Weights of a small GPT-style language model, trained from scratch on English Wikipedia.
Architecture: rotary positions, no biases in attention or MLP.
Training: a variant of Adam for these matrices, 4938 steps.
Each number is 128 + 24 x the weight over its row's rms, rounded and kept within 0 to 255. Layers, rows and columns count from 0. Numbers have three digits each. The size before them is the row's rms in percent of the matrix's.

# up: layer 6 MLP up, 448x160, rms 0.0812, rows 326-380, columns 80-159
# down: layer 6 MLP down (transposed), 448x160, rms 0.0746, rows 326-379, columns 80-159
# gate: layer 6 MLP gate, 448x160, rms 0.0842, rows 327-380, columns 80-159
up326 102:121120125097129143149126097086143151119129113136140148116138118103117138143110107088156105122127172137125089118117099140162126152136099128143151165172102154128121104167134160123130153104141087099107162100098113116163113117149128115119159140
down326 101:108165112157121115147144145114152084099149141087131130170140127139125111158136106121149129122105107079124193143142167089125135115105104078134110127164170135180175146169159131130123164136143144137114125107143122111106114138139113118135115152
gate327 090:120116152178114127080133129128125116158117152136103192128105091117109155135095158092122101138093126130131112140106135165127118168127123090100125157083155160137103089135167156169139112152145163130132132098166131092096096108129112150100131107
up327 086:114155144128136121097127139136131166153081124120135127055148109125122104104139164139159102103132152083108163131089071131128088131120167123130105114115062161142132113112128120118118122116085139112112140117162130099097155131159142094127124121
down327 095:162134156137121162143154138153112114126126108135090173176126181107144152156137117125105119148129137156153108133143166126084167070145171128161122173137171129114115133157108119158153138140135121125161125143113127127187097126065087156150122146
gate328 105:132164098149077117131155114126160060112126161162128159140140105101129115128078167126064113131101102126148113107132141149136191095117115154106132109103124123130132108139161128115163087195100098153120101116147132088104109098143128120146083158
up328 113:151096091099114137146137138128112125132144138116084126099140122141094148089122125078124117135102079141113093123156109146131124091152115141111123070100123135104148112138120169112120149145102134133131147131120075119150119131170198092133074102
down328 113:143141168113116130141116153109151165099139115151082109133140125116097155125164134123137129122133159133086115139099093093120144084142110141134128097104102169136108114118161119112133135079115131125125184157153113152126124106167150092141116114
gate329 091:117094081112167116107139153093082138093120107144169106103137098113142121151096124156130125148109121141135092144142155094142100046136131122138130117119129131125121118145122130110137153130141080141144141110132124102133138153142134169076152128
up329 091:103138146090123119162152133167149160103122142113102177165117118132154119132166102127145167167135126118112116097157151144149104149111117113144120127126113103171151135100114088136136111117125155142131166167150134144129122139143108109143144100
down329 086:161118114148125141100119141106103114155113155139127129115121134161134168096099171126094130139080144112151153120148111105148096126121109133128097120145116127134132153158145125143113128168119140149116132107107113143126192092140117195145120159
gate330 096:125094119120063118094123128118115143157120139139163119107172116075138118087127131170147100144078149122113113176105128114114119091097113144137148127112123095130141124159110052142150119112107184152133135130115141129116133125129122137116128132
up330 098:120107113153112133133197114131160112128168124116168145156116148112140100136111121156109157111120148117137098119108126109179118126178094089144156144072152121099081087126110149112144112136165155135157100143163121051139099104147131102144115089
down330 091:175122081167148148129140163124140141115148112170126112171116137108125093143156156100106124115109057125128119101149132109139152152062108097097135129112120134090140108127112104130118143151175080102103124151103137125147103134131152106104170156
gate331 119:124129123119113124105123145116142108112157150129137138114164103135123167149115120126091132119115098138172094131116123131167150137101097113110107102146112136116125117108121133126083157145128066107122112080096125141101157161105119130141150126
up331 114:148174110168113081127148112135153115146147088103163157123137112115185145130133159142125168138113142138143136189146122126139166119123137095120155140159083049144123149130147146133137141137146148132143136174134125114111133117118110130094132112
down331 114:112110098113125117132153143139120102131125080174099145119144146124109045120119120140161123136149127115152128117094151111126183092159139136182146140150137089128128114164146101148167123122137142131184147126172129117135140118146124130133143104
gate332 096:153185113175123114149117108155136122108137143117176113120114109104125140142086180185107151092112107109129155117148088083136119166139108091126101104176119133156143112123124167117123130157129092121121117114133136147108129135162127076109087093
up332 099:157115131125107117158157117119139114118152189137114132130110116104150127131118146092145114116141077110141104094136163123144140153143128130111112130114138171179143098177118126141102153091101144106146079135075095104146130174127121117112097196
down332 100:132157137124147110145148163096161105155135130137143134139153151145137103117132121123126122140096123145123104170131107148146108123148125136158141182127152152105161145175118152162183108143137129125141118160116115117158117113142117104085115173
gate333 105:125109133143075123144129130137070111157125117128129171136146133110115145077139075143159115133110130134123148158086170095126100098098084112127114146121126122135147101167110074132113087098099090150157127139117144136117125127115120156110123164
up333 099:120093134099131109108157164132113149119129104170119144167120156140085161131054136127138141129131173125092123152122125140088120111144151162130116122112101135152116116109092154107138130128135114105120118161136134112124169119140135117126153146
down333 099:135156153135131134145110124162116111132094131090146171144099129139147076106153145083138141167141118119118117204159133099137155107108141134104145172123160111101141099090082084122168110108144131120099127099107120128115126134094158105144098119
gate334 093:123116175142116118158115126088136130145144096102158140204160142115120134075107078101112149069120160146121110161130129144124168133132117120095111127141149152126104127171147152164073087122130157139126118105161155103157133130121104168146125094
up334 092:104095130125109106113109096122105108135131123109156171086161118136105118077134141166121076135149163146100136097160130133126140119109122133118130099129110119133135119163121129131132081134109130147123116114124145127099124147128117133118101102
down334 091:155131134106133158111115138084145114108160137080118141155135099132117119132083130131137151129137125137115143119141143194125147120117102116131102096190112119128099178102153177097130138071111171103089135162155131127122137145132062091097119159
gate335 096:127102151121140148108100139109129137162129132129145104133195118115126195088184114163119093154102118135099136125160137125084128103131114120125109153167105117140165112141067109123112123178101119123148123122112140102131169105162120128166147144
up335 105:114099168129123140098144099135107118126171113138116108133126114128130123178133107123137138088140154151138125105132089153148092164158146111147126127050078121126131144119137111105128124134109156093082100123114101097099124128115120128132153174
down335 104:134097129116163123118091119130155100096130126142117141146128146071147159132103121141111128106158169108127119107098120117133084135159113150127158109119117145141108118120148111107133117107106151115106109112100142129119130111134127110129154130
gate336 095:119164121135137131128107143096080091144117143118183107074135111116145102129142132167096112128166128121115157143122096139086130109080136127110114092144112176147126158122131112132123126130127094119133133104146170154142186128141118114154127083
up336 111:140072119134148166113163144087122100089152103120150112116124126128108133138112102135133159143143148150155108131136129113135100133134148124138136124115059145093164135134147103128098127133112148227120113133167141129155150082106086159129147085
down336 107:114143103135096125147166107139140105108143100151157079132132097109098095132110142123117093156167109129147136110080149157184084132112128121135086090136093089141110139144113092148119082111129137118132115109145123134120167128142138104145127133
gate337 116:119146127152129128116118137128129106139137145174144116111212130139161076112112136132166095154054113173132181142089127111150150101101126069143106106131129128140149138117127115101113110156149127155145110075108176110093162113139106119108113110
up337 106:151121104126149099109132129137112091149124100119137125156115110127135130130117159139128150159104059146139157129150142142130181104107158103121123104106147127155127130141139106126103142128130114106144121085096097170083100114127083165127140163
down337 110:056146160163149099146152112140159083137117128116143129126111145127166121142111107071106112096156111122163122131125146139130116094128148101108132135139096146141145105099162114156144108164102103143097173134105156114098137140146133132142134136
gate338 102:077135107065129106140109134156120109113147141091120106094144108097157126117161134127106123110128110134162143106136173120105182134095150115094107116124146108115159158132126112152104144143103133158164057137126102137108131168125110141157130104
up338 098:135136098174071103084170136147120081133125089124150131150111127147174131135136156111150079147118120151122101144148131187107120108163122087123105122190172145116100121121111112158134134144132124142145155126150153114111123109117121117114171111
down338 103:189143139152154145165147115145160161114108118127180157155101118128132140110145138112132152103116143152094173100082121123146144130142106131124110130131145098132146129122120127136131091135110142150094120165152141131116153120142117120151108109
gate339 110:126150130146119138119118149159103130136153144163182123111125135120152088170133127159118146139097153177126163145126122111079109137095133060167119126134111134191108145090149129137144169145119121125113149095091127143075183174156120135115148125
up339 111:114091157092146108134104109144157110122116096117129121123136125149152174148092135150136105184092127155173141154170163159114168159140147124136114140069131155096124130138119121160136178124152099138094106129123184141116109134126147162099110133
down339 111:096144086123072147132156137148134139109081094114083188124132154117142137137111131097117163105141137119119130125133131121113137083105099125137150082158154133134104122104152115131147112147085129144124113125116154148105131121150091159104121151
gate340 086:146123153126136104133135176141123138174148119135155127066129097054104156090096151158106116146101137159155156125137151094115121116138148147126137135218106136161141137163139127097113102145111121085176147118160131154159164103145120127113169110
up340 097:167149155151136149178129147122064129126103118106122118071164119162106103089099102142128127171140127100151132122119185120128105107129129156146169162158133145181168147124135141122128104127100115094146190104122110118144124121124165145119137143
down340 102:078183129131115102141133131123129137092102118104121109107104153158149102141105101155130118149134135098096091155126131121069106122097125174148166147102161140152103084125140112130115144103110116148137124129117153122108107176154120112104109139
gate341 101:127169079148114115143146156099119123139149121131162131107139079104142142162106129173171108112114181108155154097141076100145130119106154112113105135156101128132124085091113101117146166118138093141115105147108128176101102109143108141062128113
up341 101:126115085162115116146108128128127072097127133143163139132133128125114146157148131143144155158139116123146111099123141082094107079097184148067118111148135167128119173099123151097170081120113112162116132142141099137113143143089120142125078108
down341 105:140143125127107126158149126098129146115079124124127126124118167129133081138140135094179111098113125072146123130130109106190130140106139137104099134124119126096120144116153164107143122126156183113099105127130159113140101114132140150162149139
gate342 101:113130131136122100125087100130084118124093124101136138143117107125124163163098115143091153097131154100118118168092132137086163134144116144115095128128110157170141160137113158133102132133106117112085147103150123144109114136132103097081030141
up342 086:087120086142146096147118110124174132112128123122134095095130131132160129167112114120108098132121131165127138106101167136124125165105130137141123118109099144151133148120139107116117138116123125147107165146137157137113143137139168162096108093
down342 086:160081097105121144126153135117128111168159104100145148088152121111135105093140140151144175093130128167168105101156107124113126118152139145093146169168114120117103109147159102101121109139145143137152100151133098110107107112150138152144152113
gate343 119:113116108118116129146164106141125085148105133102120124145130100162131137150132142109101122097125139142160166103140148129119148132109121126118130111098147106201134105146122110152123112143087105122092105116153126130124135139144064113148077138
up343 121:169086092144145132108103103103169133087121131144156137140104107108116123140089099102136119143145050155065082160159150099123135142177144142139094150141107167155129108176129122116124140137141110157149162135120081118144147107121153115103170158
down343 115:176133102177185121154105129100153120125107104162120150168111101110099087130117136075139124106131145106132117151110152091107164127162133124162110158096118129170142119151096143128116136177151100099146117140114108151122116166127105131104124148
gate344 106:095103101125139128127144142116123090108165167093199149141129097133163117153167124169125124136135135148104108159094109115144158137114140183114147124118124175150105144169125140113110147157124109130110132125155145162121123126128149147115136060
up344 102:112153115117136154123124160093094135131119163162121158121099170097136143155106145123126110183130145117154126138142125107111111094142098177127136113129145164104171143118116125109159123174140097140132105133099081117100132098136143161098133128
down344 105:088144156151129132141134121191142133183157127165129104080144138129137124127097122104143123124087105155138114120089148151098090132120152163123155111137133087102116137142141141124141122124134122133096123073136141102118132105176105071143114131
gate345 108:179142104140140105154111078119111090130115108122156163133114100102109175129112121097141114111066166164150133102118155118112138129123100131151090108112124174114121107165095120111120143146115125149118130146138152155140116131125102106182124073
up345 106:130143112153142130117130135140162151127131123138147127144128073124140116131146110147133100100152127153169173103136150102155151147111139120111145151133130145099140153186121082092129118194151120115130153125093138147095112114160134148121131100
down345 113:140134087154131118100115120102122129146119116095150129110134135130139157126123111131155126109144098121167067113093129105156115150135137116151138109099119130126096117128124110113137099181111166119105181140112104098156128102177134069114132122
gate346 104:115103127181137094119109088111135060152129113131127117129160111116144145107155156141171077151119185090159121121115133136108143117125110102127129124129120113130128127085134136141197132171115114128118142111110117120139111067171149122128116150
up346 100:176157108096146097137120136095113117129118124084171145168146117109124151110128121120157121143154148120109133123095127131112139120108151118161093112142128155137134115079109140132115093129141145132157124163123148128141109085119133138131130154
down346 102:114097138142160155094167112051130159118125077135123129130167098130097123102113110147170107136153162148121126089162110133165164163134142129108146124161130129151137155139124111142131109117119144107111104146129126098109173129143174147095117115
gate347 081:139165092185146153107177116148119138133103097099097087104146142108135116129111157171127096204118125115133119133102096121092144112101081145130118134151082160133148141130103152124131117138154145112115130141111135157097110107131129099118156122
up347 089:147120105166152150120164142116163168103135107128134133133150161143144130104087146127145115123103107136116103157135120130105173148144121143129127135092130229160129104123132135135170155133209151138115108159097152116153160162122133136099162146
down347 076:105102135062110117141065123098130106153146146143156146170106092104115147149165112082144130140151139144135131097137172176150107129149160121142152106104162091130123122139172129121109137148080114124125155110164125106141136123132112129128066115
gate348 102:113158141148109106171102113095087150180106149156154131091135139114211125143124121161184121124117143088139126135116113090086126090115119120103128136154169159133144145134157114111093141145155130115130138109127153100106149163121147127158140097
up348 095:070109133153106133127136165144094138132099124146134100125179136146139097145058126103125115163126125111147121109115118142119141132126149080107111146148111128131103132112104079148155112135131154158135080100139122149105112133162135122123115109
down348 097:131135148091122158075128120131134119129129172139148136146114137123124096115171149128106142150137141147108120129163128135095113122142107141162186108144110167104141136127147126108118123108129133141116141152155133110132136097073071139157132143
gate349 093:138101103116113179130139163120132069115167152131179143129135148131118120123141129155127100129185123134110156144127138067126105134168133098121141105087090103130128174103098129098130136136090116189128132159120135092136145163149095155146170153
up349 096:108110127126149115151120142153124161091124142112144123114119095121129107091175144189166095123127116159156135139147142161104161067154162137114122142116118127136129131167125099160129078138119182104103090131117080142147156140148131113156129168
down349 097:132185140146142152141125155111145165116120117092076128136147150161164100151134140097115115098125153103088129166128142119132115181122146135125115154147121130085159122102105088088123130121120132143175109128137161133132112133163135130154119110
gate350 115:122130126158129140094143095137146091122108144162167089116097146136133101160090122134091096076096135137123158134160099124078144144114088093133110114150113127127109138101108132104168136136083124119130144141173129147118110108154121079076123122
up350 112:126132140134108105114156141132161133135107118058111133057128091138122153134134132150127108101128121120147136073139141146129149154121149120133143171110138149122132131157155064160113163107104138128103106114117130116107122166149139143134147069
down350 111:137143126131181125118098142181144162131142103160166144146128114085120126157128120121105108112115136101113096111090176133106134114163121126119117095125127144101076097104115095141094152108106094123108156108133121154117118138121153107093127135
gate351 093:115165115147127100153161122141121162168113113152124144090121150131133127124131153149126122115085102122151101110123139105080124075131054179112127119121131156146138139147100116144117120103105144104079125092130130144115119124134092138095168089
up351 090:155110102090137126111129125110106150141113159153173108076136116089137160144131159123132122126123130166166134149155127119146137121141126127135138158161110141111143116096107165075112161087159148108103111106143168132151113057164080171139163138
down351 094:083149132129133147176096122131115164143150136130183117157080162149154145106175103142120153119143099156112164110161117111193125106116147116138150128112127161104133100129167148094139125118142138118151125176125114112175125125138143114160138158
gate352 117:136117139098117132141105136105121113128157161140135135104185110156144147126156107140080136126106148141101143135117128136122109157086107157137155165105146113134109098147133106126111153160087119105154110101092151132121150129166083118122098133
up352 116:142118129140132185082099145098156171101095122108163109151135102147138175122109129091141164127108164145130180141157150145090122142116092132105098115126115150140127128132125125127138116146155114161097123126107107169102090116152137157156140133
down352 116:133110104136149146107124141129118146148155149105130136153148127110122157123115171125117129139115109092063113161145125114115121105102104107092131087155094148138128121154146116160127126145144146123125090144077092179151097103124115111142117107
gate353 089:092124117116138098154179123103121131135128105123131084115125090116197148115123140117152130116118130115169094144092078140104113059182134103136134128190106128149160083147108138111146124130118116122125128113127155141153128095125068052102121116
up353 089:122164172147150105093120134116165133117129177121134144150103109090168189142095079128140132156114189104152176127107117130113130155096151122134114147156109125114128143075147096189131141112082152139144104137094153111158163130164112107130102182
down353 093:151154131125103126143105167155174167112121116139158134106143146166150127132116110121144116108139130140152107109141136096139140069128087099154161122132137134115156118125091160144120110147135125152099137150121133168096163122105108154133168138
gate354 105:109125121105127078142108160163105127129131119147149127175082120135129115124098102158092113132127186166151127094114134123055115094103131132100119100114114147159106139117119087095169124152128136115118103099109131128122127111148155126083138124
up354 099:098132136151155132159149105158127116115124106177090084134112127090129153130062159135105150129108119059132113165113119094138076123131126139123132177152120137095147105168124144142141106138114146156158123157124121139128189128117113142088120156
down354 100:136125154113141133133107115112123107136130175108094159110161139120137140131144121141142093096113116099152161172129135131158122135152136156171070120137129125096151124158163122149112129112115134113105100121148090122142169108138127138103102127
gate355 093:129152121152137136127122104142088109135100146105102156124133127114172135074133134093142096090099146124165120095085136123137159094110087129137135089113137182115150109156154109100120131125132135160124152106125116115122178107101124111089143085
up355 092:101125153137118105098140140157169137128113207120172138145123118139146126200132158139155132141150193118118109128132105121094130138129124115148076131104143124135112097113112118129114143073141152100149106110138121130076136106129132098095124102
down355 095:115120148148137103164138130156135153146143126104082140120156117094148093104117142111158149093074121150135125070147127118098119102146153110091112127123161088126160153165095107111135149179119116133093170167128167139122153115161183181094144132
gate356 088:152124111084126114143110153131141123109142098134098145108127103103114134169146127120113137139126114134181154102103122073131071138128126134127146138125105109132133160090142091112138161130091084117155103124094131157149214125139166147107140120
up356 094:120175089115142154117135123094127114124081186100126126092167142094107147125124091137069065100115172123118110106189094099115101139129140127144115114083117143107138115104156102108149132111103109129080122032157148111138131106143130127143124137
down356 096:087099154113116093179144119163186163129152045136122086113105123134127155121128123095104158101145113105168118130105128133123094156162131152098113121150179140120125158117143155112119119137070177128140140114110107120115127104118155146119142104
gate357 098:133101080065155066180108134104126129135141067146137147137149131123107171076138118159117173142146113108137123125120104105130129105127107116127119122160086110121142091143102111104155110098123111114129148126147105178162129086141107145125150098
up357 105:132156130172138142134122116164155134114085188121145140113107124098142124132190109188121150112118129102122150111140157125139148168134133109130101099106098166095139145139133128107100093164154123094120085125113103140102087150107120148133141113
down357 103:163140082181127201164147143185118125125134094132137117168136167110150130141151146107123147097140124122109113110111089123156132145114109083096124165103112140110156102128126142099141105113131089151177135161101097144111112093111138132152144109
gate358 092:131147188128137090086096134118068163166157091130102145158147147123122150153110138111125128161115116117128120073106122139140132124167119119114137169177167131116098142110113152128082177143147161131077170111133129167113147106131074111135137124
up358 096:135163145113116148133139124132090147084154126118102141113172107140105115167076114116120143162164080129150139113098121118115117116115126124131131151142100117160113152163079110203117151140122149118130139166128141109118073056161118159164153123
down358 100:094147121160144176096133123126108113134155105112127130136149135171130145070123099135107113160136153156073133092140143169115170093131121176155123088128074128138126127126116141102099102111121103122170154121141116129154155165180147119116121087
gate359 103:101152170152119101179161118137085127155134111130123117132123127108167114131136123148102133088123160136153081114123079149125124109124104104126143114147142092132112115091119119166113104104109140126152105083115180141139167113135081064138123132
up359 111:069127130095121123142103126102108163122139128145106143133110139128136151144071144095110117151117077132156124157121098157160130168131119141155148132171140111128127131148169146120109154156122141150120103079140123152171103132093119109166125167
down359 108:118159151067097062127105091109118093142099124164126140118142107098135156096048161151115101138177138132116183119117142101144132106119127146149135151141159135121143171139160077130098113125124142111117135104143099131124140132171114176129112127
gate360 093:149087148133105112100107116141108151088125120112111121136134135100114158151138104165121111138151099135197134115134176108147121096112155118141103145091128134114167130149078135094144149172137087114104140164085120180141101109138170089117111090
up360 094:112129146160114143114092137084146135153185149108165121158137138116175119140142128107133097138118149142115111156107107104124125111180121123135125161119143079129138152111137143126114129093105127148171116141118122113141147102162099114128146163
down360 095:111111089136095125138160092095130129127115106191140164132129132154156094081081132120117111121141119134092144138097121146143155147114122084170128111167132114109124119139161110152139132119110121097136127104133114158129124116160089192151118163
gate361 088:149143109141129114141076178137100165128127116085131119144181153134141129135132142168120145165145124124178134106106116112109122108140149143154136119170106118123152142137098120148096158139109139159109104162135160170139119091091140111133114109
up361 093:143126127116118117103154159089120115144147158126129133112142108178073153153111138137119118117122080071134122149104094125128131155095129156118189096128123142108065142119113125153121158105133123156150169124173125143138124147111133136177136132
down361 090:113154113131148183155108094175130155128112145170104119183125123101127163089109106117139137134114076129109100152114121116112133131135048124091123088150098135135107126096144122141141124092139136143136146128133091123132151133174113108117116139
gate362 090:066143114151150109105094130137125140130128130109121119155093096145174096155123143160134091157150114116123097129132163139124141107115131113147117079142135120124147169104125113162132104153160116126101149108138133167118120142129160157125137098
up362 092:111083120180118150118126138166117097131175134103148116147116092105162119147135127125167120107162151123131179140153107144136121101104148105110110138122103117149092122165115104102142160124136117158134165080136149154092129109139105141127111156
down362 094:122134127096129146138097130158125141146141133106156107147159152154138090099140142056088137111119065099099098125140136133145113130113115126129138121124133166142119125066130112109169091116132132164090130149101119137144103136108170115152148131
gate363 092:127079137146129154093152127077095131130135117119166138107153115139128146154113126147130159160117140071116176126140104127121118136131147119099085107145087131152076124137118123131121153149096123132133103098169098140124122172136119141096137149
up363 097:123125128114100142121140152101136102121099138120115096137103125064163150150139124123161111126114143150130158155108116126112113132119142098153132133093101127122118167093177137119131132104148196170115170148127098123082136122122095115124115108
down363 098:152100122154117148154184166136189128119156100143108163123129136113127154139162133113162126122159164097152103109120125125147153132166142121096128172149124110064185099109137103131140118110153121126117096149149140167147105129129092149150155115
gate364 090:158144129134145138164098081138141194137098129150128151143130164128113123124091186140128156145120084151151120136145154125126142095118072148114099151105137148154159156155081149100110142121091112157123090130109136160087097136114162154153122128
up364 090:143077144123162150113121112126116116115139137149128098128109111151132078187104071181135122131147152169119109099100119124172162106156137133157140130112105105134125151141087126096129115140134141095139110127144117101113114115131088153150083125
down364 091:138155157106107143098087110140093121141096147136096146132127141126125139077143118117103135111111115146117132118163128122096170153155120122113144123165130085110157097124093124143131106102124147123147141133132080133109142135133116067105146145
gate365 107:109130123119147099147123102150153163145128096126115139098146090150132176147117105143127159119129176116123130109132130148101098129113101133110118081137115154156138086163100105150153120138116097094124114128150131109120143141120112082127094132
up365 113:074131115167103130127104152121131160110140147092122138156144120097116150129117120148139102142132149128128102106149144144108086127150124131114142131133169096129151110108157122114183126164145128145132114105149104114142100121090100111130127163
down365 116:096127100111120146133111112103117142099158149102132118162124104125073130155172089122173139175094114163144100105125101117161111133180107109103156153113184099128128101157164137119143147131141127138130131114143117094147099136098117110149140126
gate366 091:116145152123120128181107099178138116096158178138146133120088181158124130119122143133149168091129134151169091127117148124124160070083092117131141111132144151102133143150134124115092100135131164125146132098159132147124162139128085125142138192
up366 096:157123084148140126089127145161150135132089124126121183159145151128098071118154104163144133134083214130119101130142141141076155126064124098117160134115158113153104079164152120173128125138129107107090151137137088131185094117134113130136122128
down366 100:164120151151130147138113136129119117143127103130116118132150103143131128115135142128126119113117090084125112154113081134164122113185100132142098142182155067136190143151158145119119136139129138138075154112114149087088164136147096103129121117
gate367 101:161113153139114101135146142136111136119116095131161116096134140091139142117130134142110143108125132103152134113115102131107114134141161090147152107113126137139083161089155154087144157145087142111116144132122141122095150124102118122103100131
up367 098:130119126096106144101177104119129131106103123108115129129172118133140167124112143127118131115110169147097136092135115185135119173145144096110137120153129146094124101133083179138134117112126150101118153104176157102130135094144089123107113103
down367 099:080139160108087118144091109157081105124130127149127123115102103127107132165133090124137113167154125117136135175110167128100143140151111145120134087129127091079120103135121048134103148133109124145135106131143120141107108122146154139140141141
gate368 092:130130108100139099125096111132164113124137089160138159134187103096118196130155168144117159110108160098131127141158100141108134123142129132139171081154099116099149122121110118143116149123085133131121133101117103136136142137113131168144146124
up368 097:136134157127121111130130155143165145106150076132124143117123096144148115103159128175120163137125148123162138128146115090138130123130108093134141142101164115114113123131152118161138207118169133114108079132084135158152152134090129120123126103
down368 099:129161076125128109107175131171090156101102133144134110115116137105095141138135122139121151136157138179136123131149140150079136150122108122122082121146162069119077066110114151154148128154127144140113138167122178104111105110144128084121108112
gate369 093:110117113118115135159118132158091118135110125111125124155136070170149134110155060129142105166122128105143150141141164122133134121161105154132149137120119138102152115145117091130066094150134188137116170086153107129138146148121156167116129069
up369 088:134121164126126152132128173142156155152115118120105144121154118122118106151152178140132154122124163148103178136167112127089142160151172125127152120127094095137154150141144146071130127090124127098111136139152126115041110102151143138077112159
down369 085:151155083134129122078176133130093114080123128154106127173096144144153139135132133120132124117151108097149116156143123100116120129166136171125141175108121131121127088088122072146109144130116146143163117123131143132171096133092137133143140107
gate370 109:147138168134107107117155133139114119117109119130137119169138099094106100122142153128084108117162113122155138091165124119156134126104130144079084059162127128119143101122148059117160157144063125128135087162090117172083112120190143102125118118
up370 104:104144155110157139119154130159122081168145090089109152136142080128139156122131122130106142164101136141131153090154137120139136121127115167098131105123202103121105133095156135105164114109121137167109119136154166118152177117101160104115097106
down370 108:084099138156152125130126135130135135171103137134120140168141119162179185157155166116121155144118135132144137112153124134125095144137096092106085109110148109121131125137173083106134120111082101148114124148136126124126140141201132153175128117
gate371 085:131159123091131136090127117125143114146142089085110110129168145144116149108124147095086125110106085150112139125125099145102167126122085121106158080152157125131155132144127148170116115123139106169119115116127177115156106165088112126132166122
up371 091:109142127158134126133124096132085141116126152131123129119144153181161110119105158139134123167124072145139120184092165131175137093122140132125120149182116091129157130175112150111120101113149162069093142126135117159113126118131124163142118136
down371 089:065128148129147134113132148133118103134137111165121114105111149086061096165152075102154148149158173111132141114115149117099105132141146120088113106125124130113122118126136121104137125146088144126139095155154142108146082120154123131138118127
gate372 126:157153107122113143111101124131134111090124122110130101102125131164111141105122141130098116077124121140123123093125121155100124166133143175107134156132119134122142096126139099099105129150121079098081103107149129149094136129169066106115109133
up372 118:100136110126076132190152124058123148133092161126146082116108120136165092140139108161176109106143158120111121092119119116174083140151155126161147144162134134136142124143118154109081092117158130125123159091127149151129137137128119127122129157
down372 112:105126162155159114137127122085114130118159086114100071090098109144136117106128146125116142100150126114136135130092120158135112134146143091116079174129124143136130115097146089091116137177094142153090118126145088106135122163106128109132153134
gate373 091:093127127124170099173113124121112141187141109116179127107148075146115127114146145090121130157153144129145157136089122150131118103155106112112144130147128121105099100101128121122138073135128154148133129141163128112149180096118128132125138060
up373 100:105093148174109157119112114124155122035134156144138124158163130164156108164149150125124088105123158151118082150092152116127125111153123153135149128099128134132126122117106117097185158137114138100118125148114127154104130097147115163090140124
down373 097:139107131137146135120117156150138148133164100128124180168149114084078149131139127093165165170113165145129118161063158155126107155173111170169127163088115149103142111115149149154128101130148145127149092113144109111148096150154138122123102109
gate374 106:121127182146132123100099094141120110137110179132152152133129121168113115147139101184071125161145101120147118114162119122154089139129137173070114111135165127114135125088163149137155120151101100117109105123104104154132154101144098133152103168
up374 105:130099133109126129118109096119117145149138115130152125145104118123147116152119120094139108079148151135076181128117132104177180119099134171137154126127089132123102159124151123106117096129135137105134137098162114110114165119130151147124163177
down374 102:146095160118142137138132136154121088107109075127133149112176178168115146141151126123109149140139097139143127139146111121124091099090142141162127108120119065124092139132149125096176175136109141102077127085102133131122151104138117125132117136
gate375 111:140111194109144114147156133154111110177126105155115147122107164109128139121144108139166114154110118166127168120101150106125158082136157112107104134145110188142108153156098118118127110176137167139143131159140166117143119118121084115167122140
up375 113:132138120151127103121112123126125118147149152150148133132145170126126124109122117129084179108127105115160098135110131137102130122111154104155136126145118160136122123156130120133107115120143119136128135117133116139123150066120128157125132125
down375 114:188138151099119143137143137085081097138178156183135147155144136089125146097121109138124116112129138134176161156121139136169148106126144128171099117139122153181110172138163173158129128107113152107142111110145136085160127116104155171168112137
gate376 108:136121107104117145116100133097128121125143113157154193144142144092123147134134109128073134111137156142129109117133166103117108120105096127083096102135155166139101133113127137116106131146124165131120112119076167167094135150135114122137118090
up376 105:138127138124116142153126120113121112092111095171138122129174143088122107167089168096139131145149168136121089139102112157140105152108133126126146121146124117118144140069094148118128140100115097159136131119132089151104156149128158064088110117
down376 108:052143167164112136098111085124121116127100130143110095123137140189102074084106178125126115127122098114119146133116136137073148144155100109191164154141157130111132131105107133109115120127114116117135097133122154112139120136140111152127148156
gate377 096:128153157106122119156161106165116126116131139231136131153113113115140121119160129111138168103167127110132095117132131125158147142115090117106089096119140138110087102127082172126155147153147103084140122190145109090108103119154140078168087160
up377 094:126121116134146156145097143147119141109138135106129127158126113117111129130134129143146173092141121167098120108157143090169083127137158125081127156157153147129118109156114143111110121121124130116129119103115072140121115114060119153131145146
down377 095:099158132137121124139107074109130103138103133088115131118128118154167126136076111142140099094127144148122154162105118110097121155119134124150100145152105111094168128132071086108094118115123107170102130115167135146121196117140163156126138140
gate378 088:096163126149106098122116129130068126136125115151178082116143119100142109104117096166137099117174144097121132137122125143143104091105122167149137115106115134112074132133149122102156114141104136139105178110099153135104185091112135127133181149
up378 098:133156079122136125186163184129121121175152110146147125202109151102129155124147149134107146133154102133127127146153160165142112134120106149152137115115145144086127101117141141160101129123118143138156117177165114131157118157131101138169101108
down378 098:122155132163137121108122073148127126129151137145125157126135111108104141153104133105133080101140109109099138094117129131028128145119113126121111094148099137133129112109127162149129124106114127122126118167117112113150156135143129111123118109
gate379 089:131140104122131153122131114113124128152114123134111157111138153123134169126163144103176106109147188104147137110113139146129099148126138122167131172115148126155095098116133130072111134103125194094122123113144149139134168125095164120131156079
up379 086:111098177111088127138130120148131112082129159108143136108179106105120147126130114111143119097156151144129102138146147111141127113155153140179139106125135133169093137143154125110167103100124129174102125099150108107067132122131132150109123099
down379 087:152139099182132132166142136089124129116175129130142124133129140157103087107119111147140097141108107157097175085131091150094149137124107126109123183144142146122159132143112143158115105113187106137161106135111138202137098128158131124151107158
gate380 109:118150151157098067143076109139129129157121162121164153094123067117168129108113162123140130112096112143151139094098126105160126140100133139121149102089162144107117153106119118121169096139090089146114133106136184145093147122121088133094104164
up380 113:150143142144100153139112086168143126141105137119162130159106126126106098133123123117107139103161136103114137115105107105134105120122121147131114116126104112170121125139129160133094073122148138107100108151137098143156120140116170087150156093